Weights of a small GPT-style language model, trained from scratch on English Wikipedia: exclusive self-attention, learned residual scales.
Each number is 200 + 30 x the weight over its row's rms, rounded and kept within 0 to 999. Layers, rows and columns count from 0. The size before them is the row's rms in percent of the matrix's.

# layer 13 MLP up, 832x320, rms 0.145, rows 505-519, columns 160-319
105,146,218,247,221,145,231,218,227,135,182,247,195,249,189,217,234,195,181,260,186,268,158,178,188,158,190,226,215,235,205,206,200,163,209,198,256,172,246,183,213,220,210,201,220,184,185,144,173,227,198,200,230,145,138,232,152,186,242,210,180,230,171,245,173,244,226,232,227,143,211,252,194,237,263,163,172,162,218,166,242,174,147,201,207,175,176,151,222,147,223,209,165,185,224,173,152,205,219,139,231,189,177,176,203,180,166,232,195,227,189,226,174,176,212,216,205,201,167,203,152,188,253,217,201,246,234,159,202,180,162,217,174,192,186,193,163,237,159,174,163,249,246,164,209,157,213,220,186,190,185,269,184,233,190,182,175,222,201,222,155
122,164,216,222,223,242,203,156,195,190,231,185,219,230,245,182,168,169,171,199,179,178,252,206,216,179,195,210,174,201,167,241,246,203,204,176,164,213,179,194,256,194,258,152,186,264,205,212,190,179,196,233,186,185,170,197,166,182,215,157,231,201,198,148,171,194,217,208,199,171,201,196,170,205,218,205,187,168,271,239,207,167,174,159,190,224,219,155,187,196,239,259,263,212,204,225,208,234,209,239,238,196,169,166,196,208,200,183,258,154,214,248,181,164,180,173,131,153,193,243,216,183,159,161,222,157,173,210,199,127,273,192,170,215,162,206,243,207,179,195,241,194,215,215,206,159,186,229,209,205,257,192,174,184,245,223,205,237,201,219,198
096,205,195,226,233,231,205,249,230,110,226,224,207,209,181,265,242,207,173,180,216,174,156,185,188,196,226,197,171,184,181,214,182,157,250,203,242,179,234,222,230,263,188,144,215,192,224,233,211,187,182,178,261,177,209,190,164,201,187,200,185,159,206,190,185,223,198,191,185,223,172,268,171,187,213,174,159,262,174,202,201,165,219,204,177,202,203,198,216,179,186,217,172,177,240,176,207,154,188,252,237,172,204,180,203,252,170,180,249,217,178,264,197,228,191,267,182,180,241,228,205,182,214,178,165,232,175,159,178,149,193,169,220,219,230,199,181,200,209,181,185,191,169,158,200,225,176,212,210,185,280,169,228,237,240,243,186,223,195,216,193
106,179,269,259,153,225,174,240,174,172,221,151,167,190,203,184,207,172,223,144,216,245,196,145,198,280,263,244,123,194,262,195,162,174,224,198,148,212,243,210,246,149,190,229,161,180,225,241,158,206,172,165,204,205,235,196,167,239,175,180,159,217,210,189,205,195,241,158,171,185,229,169,199,228,187,228,222,191,201,187,167,186,219,210,191,215,177,240,210,111,214,228,263,259,224,165,176,181,196,173,203,171,174,206,181,218,209,196,184,170,176,166,180,192,208,187,157,207,157,163,174,206,195,167,232,207,253,187,167,184,214,192,192,186,211,194,196,186,201,218,210,207,228,214,149,157,133,220,209,181,236,200,193,188,143,246,233,189,245,182,185
099,271,195,226,198,212,207,224,236,139,179,227,162,181,242,176,197,175,149,143,175,202,216,247,237,214,226,148,223,191,202,163,217,183,185,201,164,193,185,171,187,180,207,233,202,208,204,215,211,182,225,190,165,205,209,213,182,220,147,196,185,145,211,234,179,203,157,202,248,236,207,277,190,242,189,193,240,144,168,225,156,221,135,194,161,217,254,189,176,159,196,245,190,219,147,170,257,208,169,191,182,166,208,196,221,225,216,169,205,226,207,184,139,217,216,220,173,208,253,233,235,162,177,243,206,208,178,219,217,216,225,222,197,186,199,211,211,221,168,249,237,131,245,228,176,158,222,244,185,213,216,157,231,269,216,207,255,210,221,171,181
097,243,141,175,231,222,208,228,193,169,258,186,254,198,220,246,201,230,226,201,209,215,198,176,154,209,159,219,225,182,213,202,213,188,188,236,189,245,242,156,198,199,211,224,165,208,190,179,211,220,188,236,162,213,229,182,203,212,238,234,165,167,165,188,215,241,201,207,257,212,190,187,202,205,201,192,202,204,148,241,168,218,206,174,229,190,184,244,147,217,200,171,206,260,239,220,189,194,227,182,201,145,175,176,185,182,236,179,205,185,141,208,213,203,209,164,209,199,179,164,227,253,224,188,174,164,215,184,214,183,196,225,197,221,183,221,199,185,175,234,258,170,219,227,179,185,193,208,201,199,213,211,184,190,220,211,196,190,242,125,212
090,175,132,137,183,200,243,155,232,172,227,250,158,282,191,170,190,250,193,207,227,186,218,190,221,228,213,187,211,249,171,161,156,195,206,241,225,215,222,180,207,211,182,259,198,192,225,214,205,166,146,181,185,210,170,199,126,205,241,170,191,219,177,224,147,168,190,145,231,205,169,192,248,199,202,179,255,220,179,151,134,201,236,240,161,199,190,135,197,205,229,257,201,247,225,196,191,244,168,184,180,210,206,218,253,207,185,212,178,160,195,234,207,224,252,150,218,202,187,209,198,182,201,174,180,171,143,191,162,169,197,204,169,230,167,229,247,211,170,212,219,186,177,159,216,242,210,211,213,242,197,206,204,222,186,232,159,187,234,223,284
108,202,200,176,213,184,207,178,191,235,199,232,216,193,191,176,157,227,190,222,164,241,215,259,257,205,197,180,137,225,209,185,230,235,163,267,142,152,169,205,170,133,214,217,195,222,148,143,204,191,217,203,170,190,227,215,222,178,242,191,284,204,170,179,192,210,165,210,185,209,206,192,229,257,150,246,267,147,156,160,192,204,178,198,180,219,200,193,253,211,205,202,202,218,176,206,207,224,183,224,204,212,181,211,193,229,238,186,213,238,239,172,201,236,216,213,161,207,249,191,159,169,220,230,230,219,172,198,160,131,204,176,255,205,239,137,168,159,171,230,180,168,227,224,176,229,153,223,238,195,233,213,196,208,188,198,186,200,242,149,247
107,266,201,213,178,233,200,197,232,268,140,194,197,172,199,205,204,181,163,184,212,218,245,215,207,163,193,223,162,226,174,139,183,195,167,230,205,179,187,227,224,208,186,183,224,193,197,219,235,156,200,211,188,163,176,157,248,196,169,152,226,207,189,179,208,255,128,181,171,198,195,197,206,206,218,204,168,197,239,165,249,211,156,221,293,202,190,216,215,210,192,177,219,272,155,178,179,188,185,220,180,168,225,221,226,195,156,163,182,207,180,186,233,156,221,166,200,179,241,195,170,179,186,246,196,227,224,160,216,191,205,214,144,192,211,195,205,213,192,182,234,177,213,168,200,175,203,185,197,225,178,248,230,214,174,170,223,205,244,243,197
087,220,189,165,160,170,163,191,245,231,175,225,264,204,229,193,191,203,204,177,161,175,192,197,198,236,190,180,180,212,236,136,172,217,189,225,228,196,168,233,258,211,190,208,228,193,174,242,206,166,231,191,169,203,181,198,227,156,197,167,187,200,233,236,264,209,140,192,152,222,212,241,198,206,226,213,198,232,191,221,140,198,272,159,165,211,241,233,246,223,206,229,148,191,158,207,188,180,182,194,182,167,167,197,158,212,188,225,215,220,225,245,142,210,246,149,198,211,228,157,201,209,168,180,177,209,215,204,196,220,194,242,149,187,190,213,203,194,190,181,217,268,204,174,192,179,252,219,188,194,166,207,271,232,184,188,227,195,232,241,213
104,188,210,196,258,244,188,227,260,175,197,245,207,187,180,204,147,214,226,192,188,214,173,247,227,189,203,210,173,211,188,213,158,164,168,210,162,183,225,157,229,193,201,225,217,223,214,220,215,211,139,259,238,144,194,230,197,183,228,181,228,200,159,211,156,183,237,168,172,236,184,238,287,177,219,182,156,231,202,178,178,218,179,187,146,189,196,207,194,261,202,216,233,233,201,180,274,202,249,213,141,233,179,193,168,187,266,207,162,187,255,182,203,127,172,230,213,202,197,229,218,173,211,220,179,198,201,206,216,194,203,152,181,177,209,173,191,204,181,184,211,221,168,189,239,224,161,194,253,143,189,168,236,176,178,171,170,217,176,165,224
101,225,202,186,240,225,210,232,232,247,184,213,159,206,216,239,233,191,183,151,179,192,171,164,227,210,153,179,180,207,210,217,229,150,183,241,186,214,173,199,204,170,244,201,195,192,181,190,172,181,153,179,200,218,152,132,198,196,183,148,216,180,196,205,204,179,152,201,235,244,186,242,158,187,221,181,154,197,189,185,185,192,216,182,180,233,240,203,162,219,141,156,229,240,188,215,183,196,186,273,158,214,252,215,177,211,241,221,221,201,248,198,192,223,222,192,178,196,270,215,272,195,234,181,158,188,207,187,274,179,200,142,192,181,167,177,199,195,231,153,190,210,189,191,188,122,263,258,152,185,165,197,217,221,219,226,210,208,172,199,195
081,148,206,226,192,196,192,234,258,227,198,214,202,213,160,217,165,156,255,212,197,137,216,153,211,250,223,230,176,194,231,228,218,184,148,208,195,186,208,139,194,231,231,112,185,214,182,233,204,141,226,239,199,164,213,198,235,202,197,225,215,185,173,198,209,225,183,219,262,230,207,149,161,178,196,199,188,200,221,236,204,232,175,169,179,210,167,174,189,208,215,237,177,191,205,167,159,160,238,226,232,192,234,168,177,204,188,160,215,205,188,208,168,189,213,200,225,203,229,209,161,267,206,222,211,205,216,211,165,195,203,233,129,182,262,158,215,162,265,197,260,177,178,168,190,173,196,191,191,186,198,195,218,252,188,202,176,168,198,160,227
095,223,246,177,224,198,208,190,115,180,223,270,232,171,223,245,193,147,220,220,215,223,215,167,173,226,223,230,184,186,210,131,214,226,183,194,210,170,186,182,221,206,170,203,207,152,173,220,189,194,164,212,166,176,222,225,162,159,222,155,175,232,184,168,152,176,192,241,222,254,188,212,207,279,206,225,125,203,164,233,212,180,191,171,208,204,218,174,246,194,162,170,189,196,157,152,167,215,216,158,166,243,195,236,198,204,164,196,210,232,220,201,253,173,230,191,201,216,219,243,179,162,232,235,190,227,240,276,218,220,184,145,210,205,212,204,216,222,266,211,223,192,213,166,215,235,215,176,152,191,201,202,173,190,209,162,171,177,192,222,176
101,209,245,175,209,214,214,149,200,207,184,222,213,217,205,202,211,182,263,225,170,209,200,171,218,176,276,152,149,187,161,208,174,218,220,226,179,268,204,193,223,184,188,190,201,143,166,186,206,194,208,173,207,189,177,191,164,150,243,174,231,217,200,99,138,205,267,196,223,179,222,205,204,178,238,204,190,243,209,220,240,199,198,208,207,171,222,203,220,258,208,163,134,184,198,163,265,193,217,233,152,156,198,175,175,199,198,183,149,186,189,180,164,212,217,209,281,204,183,254,196,252,195,256,195,249,182,188,263,198,171,199,212,174,222,172,225,176,233,265,262,181,194,164,155,200,210,154,161,220,165,210,204,195,214,221,182,170,177,226,169
# layer 13 MLP down (transposed), 832x320, rms 0.129, rows 505-519, columns 160-319
098,207,210,199,180,160,206,158,258,140,185,190,179,151,243,210,205,168,252,176,224,194,198,171,185,236,199,148,230,244,180,218,190,193,185,214,141,204,194,264,203,179,186,144,207,258,200,206,236,181,194,157,204,153,221,208,160,185,184,161,210,199,112,203,214,198,175,163,189,205,243,238,154,201,223,154,224,204,239,263,217,189,226,227,172,184,200,167,242,171,152,219,173,185,208,147,276,187,194,167,189,207,194,220,236,169,216,164,243,223,214,156,197,226,234,164,224,160,227,204,197,220,181,131,256,197,203,178,220,225,206,212,176,206,185,182,156,221,260,219,251,225,165,216,214,165,234,246,177,181,284,233,251,190,233,208,197,210,135,218,196
115,215,168,172,177,218,207,200,158,227,201,208,246,156,219,150,185,193,149,173,146,194,180,179,257,243,188,245,149,216,176,196,169,243,231,213,186,270,143,210,215,166,171,243,187,216,209,209,219,204,165,218,222,174,256,207,204,186,162,216,201,224,173,168,188,191,155,234,185,182,202,190,230,203,178,204,202,219,220,246,174,224,172,196,157,225,180,213,225,218,238,182,282,222,165,221,183,259,200,253,203,156,228,140,135,162,233,193,247,201,201,208,163,200,193,224,172,229,234,178,215,170,159,193,216,193,210,241,202,226,173,188,147,230,185,191,162,229,200,173,203,181,247,179,262,242,181,181,196,213,161,170,192,264,187,220,184,189,207,180,219
100,208,167,165,202,211,143,171,235,178,150,159,204,217,202,194,199,231,178,206,171,191,231,205,201,202,178,225,167,228,235,187,225,190,191,223,269,135,203,204,210,198,237,228,197,254,216,197,233,281,195,214,200,242,164,271,192,215,175,181,174,239,188,172,202,155,213,249,208,213,167,227,182,161,199,209,237,202,230,166,212,208,192,268,210,216,185,183,201,215,164,215,207,199,94,208,191,207,182,173,145,198,211,225,151,154,197,213,284,218,213,196,195,177,212,110,224,186,234,200,224,236,171,246,253,197,173,226,188,165,228,212,154,202,171,224,216,244,197,203,244,159,187,235,215,172,187,194,198,178,165,219,218,157,214,197,223,165,252,179,238
107,202,171,190,222,198,175,220,189,190,153,230,174,201,219,185,182,193,230,213,239,217,196,210,204,199,202,194,221,184,254,167,224,231,225,206,212,216,160,223,188,210,182,247,191,279,245,210,168,199,197,286,234,223,175,214,157,171,195,135,183,189,205,199,231,249,165,247,180,195,237,189,190,198,186,235,149,172,213,251,218,244,214,208,159,166,234,153,158,194,266,204,153,261,182,177,181,208,193,191,180,212,213,242,161,172,184,250,232,189,210,255,242,178,160,262,205,182,154,194,225,241,210,220,237,211,236,215,172,180,233,221,133,170,212,187,180,195,178,186,171,208,197,206,206,209,219,219,176,162,257,164,194,167,231,138,211,253,169,220,175
100,122,149,193,261,205,173,192,178,216,157,225,213,219,203,178,168,160,214,196,144,181,217,192,166,222,137,210,274,214,224,259,267,182,193,206,197,148,189,234,196,195,192,197,175,196,179,226,212,197,224,204,253,224,259,225,249,209,168,200,189,190,217,209,180,197,168,163,196,152,159,203,240,163,185,211,194,142,191,191,238,202,228,206,229,223,235,207,209,210,179,194,196,173,179,223,176,207,233,172,221,180,203,270,180,192,188,195,217,183,205,188,199,191,209,205,162,187,223,191,225,149,186,214,110,216,212,165,186,205,197,178,214,245,236,203,171,215,250,184,182,146,193,202,149,255,201,207,199,198,226,230,202,222,176,235,232,183,178,192,165
098,193,133,227,189,171,234,168,212,160,267,161,218,185,205,215,170,209,225,159,175,230,210,190,246,229,193,188,229,190,235,193,201,162,178,231,200,229,203,204,156,232,208,179,208,182,240,172,181,227,251,179,197,210,228,169,193,173,246,211,210,163,155,166,195,156,177,207,201,206,191,188,202,207,199,212,189,187,237,178,229,200,150,267,230,292,206,251,142,228,191,174,200,254,299,230,144,182,208,157,191,208,209,151,201,236,293,161,184,161,205,216,194,238,160,226,173,168,236,167,232,168,176,231,223,202,174,170,185,183,151,198,175,225,195,173,233,192,162,217,230,251,210,165,207,167,198,240,241,200,187,169,139,224,224,166,244,247,171,213,194
093,162,244,215,180,181,223,197,156,230,206,182,155,200,153,191,228,240,229,176,213,141,204,208,262,209,195,192,191,148,224,219,153,258,166,176,155,210,186,178,124,158,218,202,191,165,194,215,298,254,168,250,201,180,209,235,212,179,202,206,211,244,189,203,203,188,161,246,221,205,155,183,161,208,177,160,217,241,260,194,236,215,149,211,114,149,192,212,164,183,173,234,214,184,188,191,207,245,224,237,185,195,228,223,156,155,158,212,155,272,206,193,161,216,202,215,201,223,163,209,195,140,208,209,192,200,248,234,221,201,208,223,192,161,208,157,132,207,223,233,197,235,272,189,203,216,178,158,233,184,188,148,163,192,166,179,199,235,206,194,188
114,192,176,209,239,238,180,200,189,180,181,193,181,192,207,236,193,196,216,206,269,233,178,231,228,190,260,226,156,277,213,155,204,172,210,275,187,187,166,183,212,211,202,173,193,154,162,189,237,179,189,209,207,207,206,175,186,196,244,156,265,229,200,223,214,242,193,237,225,240,220,216,192,219,202,247,180,193,162,184,216,196,187,199,159,221,188,243,221,206,132,223,197,240,199,212,195,236,191,235,208,222,207,216,154,246,203,197,200,288,203,260,189,245,178,194,203,227,181,167,165,199,250,231,159,195,207,206,183,176,208,213,209,170,224,171,222,209,242,209,142,159,216,204,244,174,175,147,258,171,216,220,147,186,239,233,181,186,219,231,195
097,180,238,224,178,191,208,237,211,214,249,176,224,156,198,186,149,245,217,211,172,173,164,194,202,209,160,172,188,170,182,201,182,179,199,184,194,190,174,253,249,195,173,236,192,240,246,164,192,214,209,201,198,226,206,219,205,192,169,178,160,207,172,192,164,178,193,207,228,145,172,206,197,171,123,170,187,141,139,222,210,197,203,170,140,216,228,190,138,216,184,206,181,204,164,262,225,155,259,199,247,197,181,242,207,258,215,264,225,167,207,251,220,233,196,197,217,242,141,213,218,161,222,157,203,163,199,212,200,234,191,131,197,235,227,239,212,178,240,229,155,185,191,224,159,181,213,266,187,194,201,166,189,144,206,218,212,222,207,155,153
094,234,201,211,196,199,201,224,229,181,144,173,187,205,152,183,134,186,214,233,227,178,236,151,185,236,194,230,196,171,238,253,158,228,195,222,187,209,225,164,243,243,195,192,188,193,188,178,157,221,238,247,189,191,141,279,208,188,209,189,234,215,261,238,192,183,162,213,181,198,120,179,203,228,191,212,238,179,209,201,190,185,189,162,169,233,160,218,208,234,230,145,175,175,173,176,222,206,185,185,199,159,207,173,218,213,193,180,216,178,190,192,153,235,234,249,235,228,216,178,216,288,185,203,106,154,229,235,182,217,220,177,159,209,238,182,183,178,185,175,214,233,231,194,196,225,225,229,214,198,196,140,234,149,160,180,228,235,223,186,195
098,148,193,218,215,250,177,156,187,228,268,172,215,251,195,137,164,201,213,199,225,239,170,168,202,235,178,193,166,212,133,162,201,239,190,198,178,187,168,156,171,240,246,180,204,182,237,194,246,229,199,186,234,223,223,206,221,208,166,188,205,193,219,197,191,162,203,211,160,170,191,226,195,197,245,193,173,179,128,215,180,207,219,235,162,167,147,191,180,167,215,196,202,247,228,221,202,240,252,188,194,237,242,187,200,187,190,238,178,243,213,202,210,203,172,200,255,198,259,196,233,196,158,208,285,187,156,202,273,116,234,189,187,157,190,209,211,267,172,153,190,187,194,197,208,186,181,151,190,186,182,180,161,187,176,191,184,152,215,125,228
095,242,190,257,202,234,163,194,196,155,188,199,218,192,186,243,225,222,256,204,213,154,165,230,174,184,252,213,120,219,131,233,181,218,262,181,185,259,191,260,213,198,206,215,254,238,263,191,198,208,241,141,166,165,199,163,174,173,149,169,236,164,263,217,204,231,191,182,139,193,182,223,177,199,199,173,200,176,167,179,205,131,181,202,212,218,216,183,256,189,250,198,242,207,233,242,194,188,206,222,200,226,226,207,228,189,222,206,137,236,234,185,178,218,246,201,165,196,183,235,187,185,196,183,200,185,215,197,200,157,232,198,221,183,236,195,226,229,214,165,184,173,165,171,190,156,184,165,161,205,211,187,214,153,196,256,168,187,180,229,210
098,247,234,184,211,204,175,191,270,147,214,153,210,183,237,213,231,180,188,194,205,172,186,191,136,191,219,226,210,181,180,170,227,158,224,122,254,212,192,184,199,169,206,161,197,211,221,215,235,209,226,222,189,190,185,174,231,244,252,193,233,233,181,163,202,171,219,280,280,220,199,234,182,216,217,177,171,224,220,226,178,209,207,180,159,239,175,208,156,169,182,203,205,146,214,190,202,203,184,178,164,176,247,272,223,172,250,231,154,261,169,195,230,181,175,200,183,193,252,246,192,178,190,236,186,178,255,281,209,209,257,184,157,272,227,233,166,169,202,235,225,194,165,201,178,182,164,228,248,245,186,174,218,230,205,183,202,199,194,149,192
101,227,179,232,236,209,198,246,203,222,270,203,230,247,162,220,233,172,207,165,170,193,191,216,155,229,214,217,250,227,234,199,213,161,207,245,171,205,222,206,210,265,199,242,125,228,185,229,204,190,223,195,226,161,236,200,194,210,230,233,188,199,209,204,217,201,153,188,171,175,212,174,201,174,177,264,179,203,171,199,192,210,193,172,116,239,220,207,195,212,183,163,188,174,221,187,246,222,200,213,204,191,177,189,204,214,240,191,218,232,166,162,231,224,243,189,213,188,205,203,171,258,175,199,231,203,195,164,182,201,163,211,216,264,191,159,194,186,225,196,220,271,210,188,233,178,209,222,188,185,194,195,146,188,170,216,216,174,175,196,192
100,155,183,223,186,181,193,154,202,165,198,213,201,202,183,185,191,233,210,230,167,177,184,155,230,224,211,191,169,162,206,209,236,206,182,225,183,207,210,174,244,218,197,212,154,196,189,176,215,199,226,160,217,203,194,229,201,225,164,217,267,155,247,213,178,211,131,173,207,153,204,195,184,219,201,233,222,182,242,191,198,181,180,163,201,225,195,236,163,174,177,208,191,205,155,254,182,215,198,220,258,159,166,236,214,185,242,135,149,209,213,199,203,152,193,187,221,181,182,198,189,164,225,217,219,189,233,170,287,191,225,190,211,188,212,164,246,222,216,184,158,162,215,195,224,232,205,255,220,177,244,233,200,168,238,174,175,191,191,206,195
# layer 13 MLP gate, 832x320, rms 0.155, rows 506-519, columns 160-319
118,199,173,222,238,252,202,205,171,178,202,257,200,179,247,177,165,188,218,211,211,116,212,204,202,177,144,184,188,156,180,166,198,143,240,230,183,206,211,211,172,224,238,189,181,216,211,157,206,176,167,204,215,183,225,179,180,130,207,197,197,215,162,163,134,181,182,177,177,211,214,215,186,136,185,264,165,190,202,192,191,170,215,226,168,212,203,199,215,192,186,199,235,181,238,197,181,210,211,222,215,190,180,231,196,219,215,149,218,171,211,226,202,196,200,271,184,194,263,233,244,143,132,208,193,211,126,264,140,163,227,178,181,204,200,240,208,191,164,204,243,138,189,170,190,187,189,239,181,181,181,204,207,238,182,199,241,215,153,153,175
101,203,231,112,210,228,266,181,235,190,190,258,239,198,167,233,191,185,205,195,198,189,178,221,236,219,213,188,197,200,245,213,196,231,231,167,212,207,160,217,209,168,228,205,253,198,152,189,215,217,241,189,218,229,201,180,165,224,174,227,200,206,190,226,194,205,260,195,201,208,148,178,246,215,212,208,228,233,209,171,226,200,178,146,185,200,195,201,148,234,153,187,231,157,205,184,179,183,175,150,180,193,221,172,159,216,231,237,209,192,216,154,157,207,178,209,158,225,204,172,203,252,176,220,175,207,229,234,178,169,178,253,155,222,146,139,213,219,227,135,209,195,174,209,166,190,228,209,168,232,203,198,189,186,202,247,248,228,263,221,171
100,207,244,198,231,192,241,283,194,178,177,253,198,227,213,186,138,230,202,227,174,161,185,217,198,207,249,196,273,208,185,202,245,223,158,196,245,162,209,170,154,205,195,212,200,210,201,235,226,231,184,172,251,173,269,177,189,184,207,198,179,195,188,150,182,227,227,221,184,185,193,156,220,192,163,159,176,231,234,140,239,215,225,139,187,230,208,162,179,205,150,200,215,242,201,152,206,169,260,243,163,207,190,195,193,192,201,225,205,170,215,176,143,161,153,214,239,238,248,192,182,194,181,212,159,137,227,227,254,214,186,217,205,183,236,227,228,221,232,184,209,195,169,219,186,212,247,257,258,175,192,191,160,210,176,166,157,194,260,168,196
106,187,189,208,268,198,177,187,178,152,232,196,160,196,191,223,188,260,173,158,235,243,278,197,160,140,188,165,127,172,256,265,182,235,231,201,252,189,229,260,168,237,221,179,224,204,158,210,228,180,223,210,190,188,146,179,164,251,257,176,179,229,185,173,267,216,209,167,246,197,236,173,216,171,201,206,147,197,171,225,193,181,256,238,242,245,196,232,232,219,205,173,211,200,165,173,152,178,217,197,198,143,173,221,184,192,211,213,133,209,171,214,176,199,224,173,221,196,205,201,200,205,175,199,174,228,221,192,170,202,204,204,232,215,176,204,198,205,206,263,193,188,249,233,195,200,212,164,228,197,207,244,250,226,205,242,219,173,193,238,221
103,143,192,227,207,175,196,238,255,219,135,232,189,161,181,212,212,191,152,188,234,149,196,219,166,195,179,242,187,195,233,190,189,171,170,189,170,193,178,221,181,170,190,191,205,205,183,270,215,215,210,162,223,191,173,244,214,229,190,165,248,261,204,232,205,202,235,249,181,191,225,232,120,193,194,162,188,177,230,193,241,234,219,271,140,214,206,230,195,195,197,231,179,191,138,159,212,201,186,242,214,248,233,150,223,201,172,222,205,191,135,165,202,171,215,124,153,172,199,257,191,197,196,213,183,224,219,189,171,282,220,179,164,224,174,218,165,269,217,126,199,246,139,189,213,212,196,120,209,198,193,195,224,233,154,212,220,213,197,190,199
091,208,189,148,196,267,200,161,173,215,238,244,231,168,197,189,189,231,161,256,243,193,201,215,189,188,226,168,214,197,217,168,162,280,230,237,201,203,199,193,202,159,156,199,190,202,149,183,157,183,190,229,168,187,189,249,180,252,190,172,203,169,217,191,173,229,153,236,181,159,170,220,187,173,156,201,165,248,278,185,181,225,241,132,160,229,180,183,214,215,173,219,204,229,193,199,208,194,243,189,193,181,190,197,227,214,181,175,194,261,190,190,193,213,188,230,181,191,183,191,203,146,227,223,193,161,197,196,211,194,164,179,207,206,198,198,205,198,185,221,228,219,228,211,231,209,192,192,223,216,187,180,183,159,189,177,208,167,229,200,164
107,200,195,136,214,192,226,229,223,200,169,197,225,168,179,177,176,189,215,225,209,241,229,219,185,184,165,168,147,197,243,203,200,211,177,257,196,241,200,202,186,206,211,195,210,242,166,192,202,257,183,266,183,181,210,226,175,182,188,211,293,243,241,135,199,170,182,261,227,192,185,224,232,203,196,200,201,172,151,140,206,181,193,193,227,247,238,231,210,140,251,184,165,233,226,251,268,178,173,229,174,226,206,216,229,213,190,222,198,245,244,127,198,200,190,216,200,190,231,200,182,203,248,212,212,230,181,191,143,185,236,214,255,166,250,202,192,201,155,161,188,133,223,159,212,190,203,213,231,223,217,240,210,214,155,202,186,164,236,138,203
104,234,162,228,192,174,212,208,217,179,231,251,168,197,225,207,146,208,192,234,218,203,176,200,225,205,140,254,203,218,189,204,246,257,203,261,244,176,173,202,179,125,208,214,182,248,194,216,184,185,145,187,183,189,184,191,244,283,212,215,195,164,216,206,194,201,162,171,168,233,162,185,188,177,217,144,210,215,178,220,198,200,184,202,196,188,187,173,205,231,182,285,246,219,213,190,172,169,187,205,181,184,173,233,242,211,190,147,223,191,126,209,189,208,246,187,200,210,165,222,206,175,192,176,207,218,215,200,179,196,236,165,191,189,172,207,170,231,188,208,166,170,197,177,213,200,206,203,191,216,113,221,249,221,169,220,236,203,229,191,140
086,207,170,212,300,215,227,189,222,230,200,178,171,218,188,222,211,124,170,164,217,208,246,190,253,154,197,193,211,147,188,213,278,160,207,185,229,207,232,183,175,227,182,232,191,175,183,221,167,187,264,216,165,246,184,190,208,172,214,201,176,222,204,211,235,203,213,230,248,187,239,197,207,200,175,229,166,181,195,196,213,178,228,253,181,204,184,193,178,181,159,211,246,206,214,198,238,237,254,179,195,167,221,175,229,174,237,207,143,231,189,137,220,198,132,211,186,186,163,186,239,186,205,210,190,197,147,201,191,212,237,189,208,213,217,188,191,240,229,248,192,191,200,213,243,199,150,154,185,171,229,212,211,179,190,234,188,211,146,164,165
095,207,177,224,258,237,201,220,163,207,220,217,227,157,219,153,206,191,199,183,265,175,183,216,220,193,216,192,158,179,152,158,129,205,209,188,172,163,203,208,163,211,209,249,232,211,211,232,191,191,194,220,214,169,191,196,174,145,243,185,210,164,158,233,214,219,187,198,170,259,257,250,264,180,223,181,240,181,222,185,175,181,216,172,193,229,156,182,215,223,244,201,249,229,220,180,246,175,234,250,149,216,201,169,176,190,198,198,165,170,210,154,192,162,216,195,170,241,214,217,203,174,146,176,192,222,192,164,178,180,141,181,183,216,266,207,215,206,144,241,172,236,178,150,232,247,173,196,233,182,195,186,186,238,178,211,256,193,196,179,236
107,204,198,179,217,275,244,250,185,269,191,182,200,153,195,189,157,193,232,231,124,185,251,223,179,230,222,175,164,193,180,187,240,274,185,160,158,206,213,156,232,181,179,197,151,207,259,168,231,222,217,216,217,264,160,165,176,182,234,197,218,161,151,237,194,193,184,231,147,187,196,224,232,234,151,216,162,203,155,159,275,235,224,222,175,178,179,237,178,259,244,224,228,149,209,203,190,199,164,197,189,184,180,148,214,215,204,220,193,204,219,185,197,191,246,191,240,198,233,187,193,210,216,223,170,176,155,163,167,155,197,196,159,193,266,149,217,219,174,248,283,200,174,188,196,231,171,183,188,222,214,186,162,171,242,176,185,164,207,155,226
093,179,210,219,220,206,180,211,228,216,198,186,229,211,157,217,150,174,279,202,225,166,206,150,192,246,232,238,177,169,211,226,232,210,157,239,190,178,172,161,170,232,221,125,204,208,223,239,221,168,233,247,225,194,220,195,212,215,200,223,224,174,169,144,205,160,144,158,272,183,179,155,185,217,183,210,219,218,223,208,204,236,212,182,205,239,168,195,225,237,254,213,139,207,225,154,220,168,194,210,224,201,270,161,181,200,192,233,166,162,195,194,203,199,178,207,244,213,206,236,193,299,210,236,162,196,193,164,139,192,184,217,143,165,193,175,270,228,250,227,239,186,195,134,206,163,187,168,226,193,203,194,211,255,182,218,198,162,178,178,219
099,192,179,161,209,229,223,191,178,165,213,202,202,195,163,214,220,238,205,166,142,258,186,201,214,252,186,218,209,160,150,200,219,169,219,185,240,214,206,148,201,137,228,225,174,165,207,164,210,137,243,158,188,200,166,205,211,223,187,115,195,251,232,177,160,175,217,200,149,201,195,180,222,225,207,149,222,196,190,163,207,194,212,262,234,147,205,204,159,242,240,181,248,231,234,258,174,172,197,203,230,175,204,202,162,165,167,214,240,199,219,176,189,141,205,210,112,205,234,216,188,152,210,189,238,195,222,232,183,181,237,270,196,172,209,177,173,244,171,226,146,206,249,201,213,170,247,174,204,183,172,217,207,182,147,179,186,143,189,191,208
091,211,201,236,204,190,183,170,211,170,210,169,207,184,168,225,178,213,250,195,214,181,197,248,168,241,175,215,185,265,182,139,166,254,240,178,170,238,156,229,173,211,202,229,168,140,170,160,163,248,203,164,185,201,185,191,190,179,188,125,189,198,190,182,167,171,254,198,234,200,171,162,232,176,228,233,166,231,172,234,276,203,224,231,193,218,209,238,214,190,208,163,170,174,183,225,262,195,175,220,168,151,209,184,193,153,208,185,133,179,201,203,215,248,197,154,227,190,172,219,181,207,177,192,209,176,145,240,220,191,220,229,245,211,200,146,224,201,195,163,207,193,205,188,185,218,200,179,183,249,130,212,207,219,193,225,157,224,152,201,227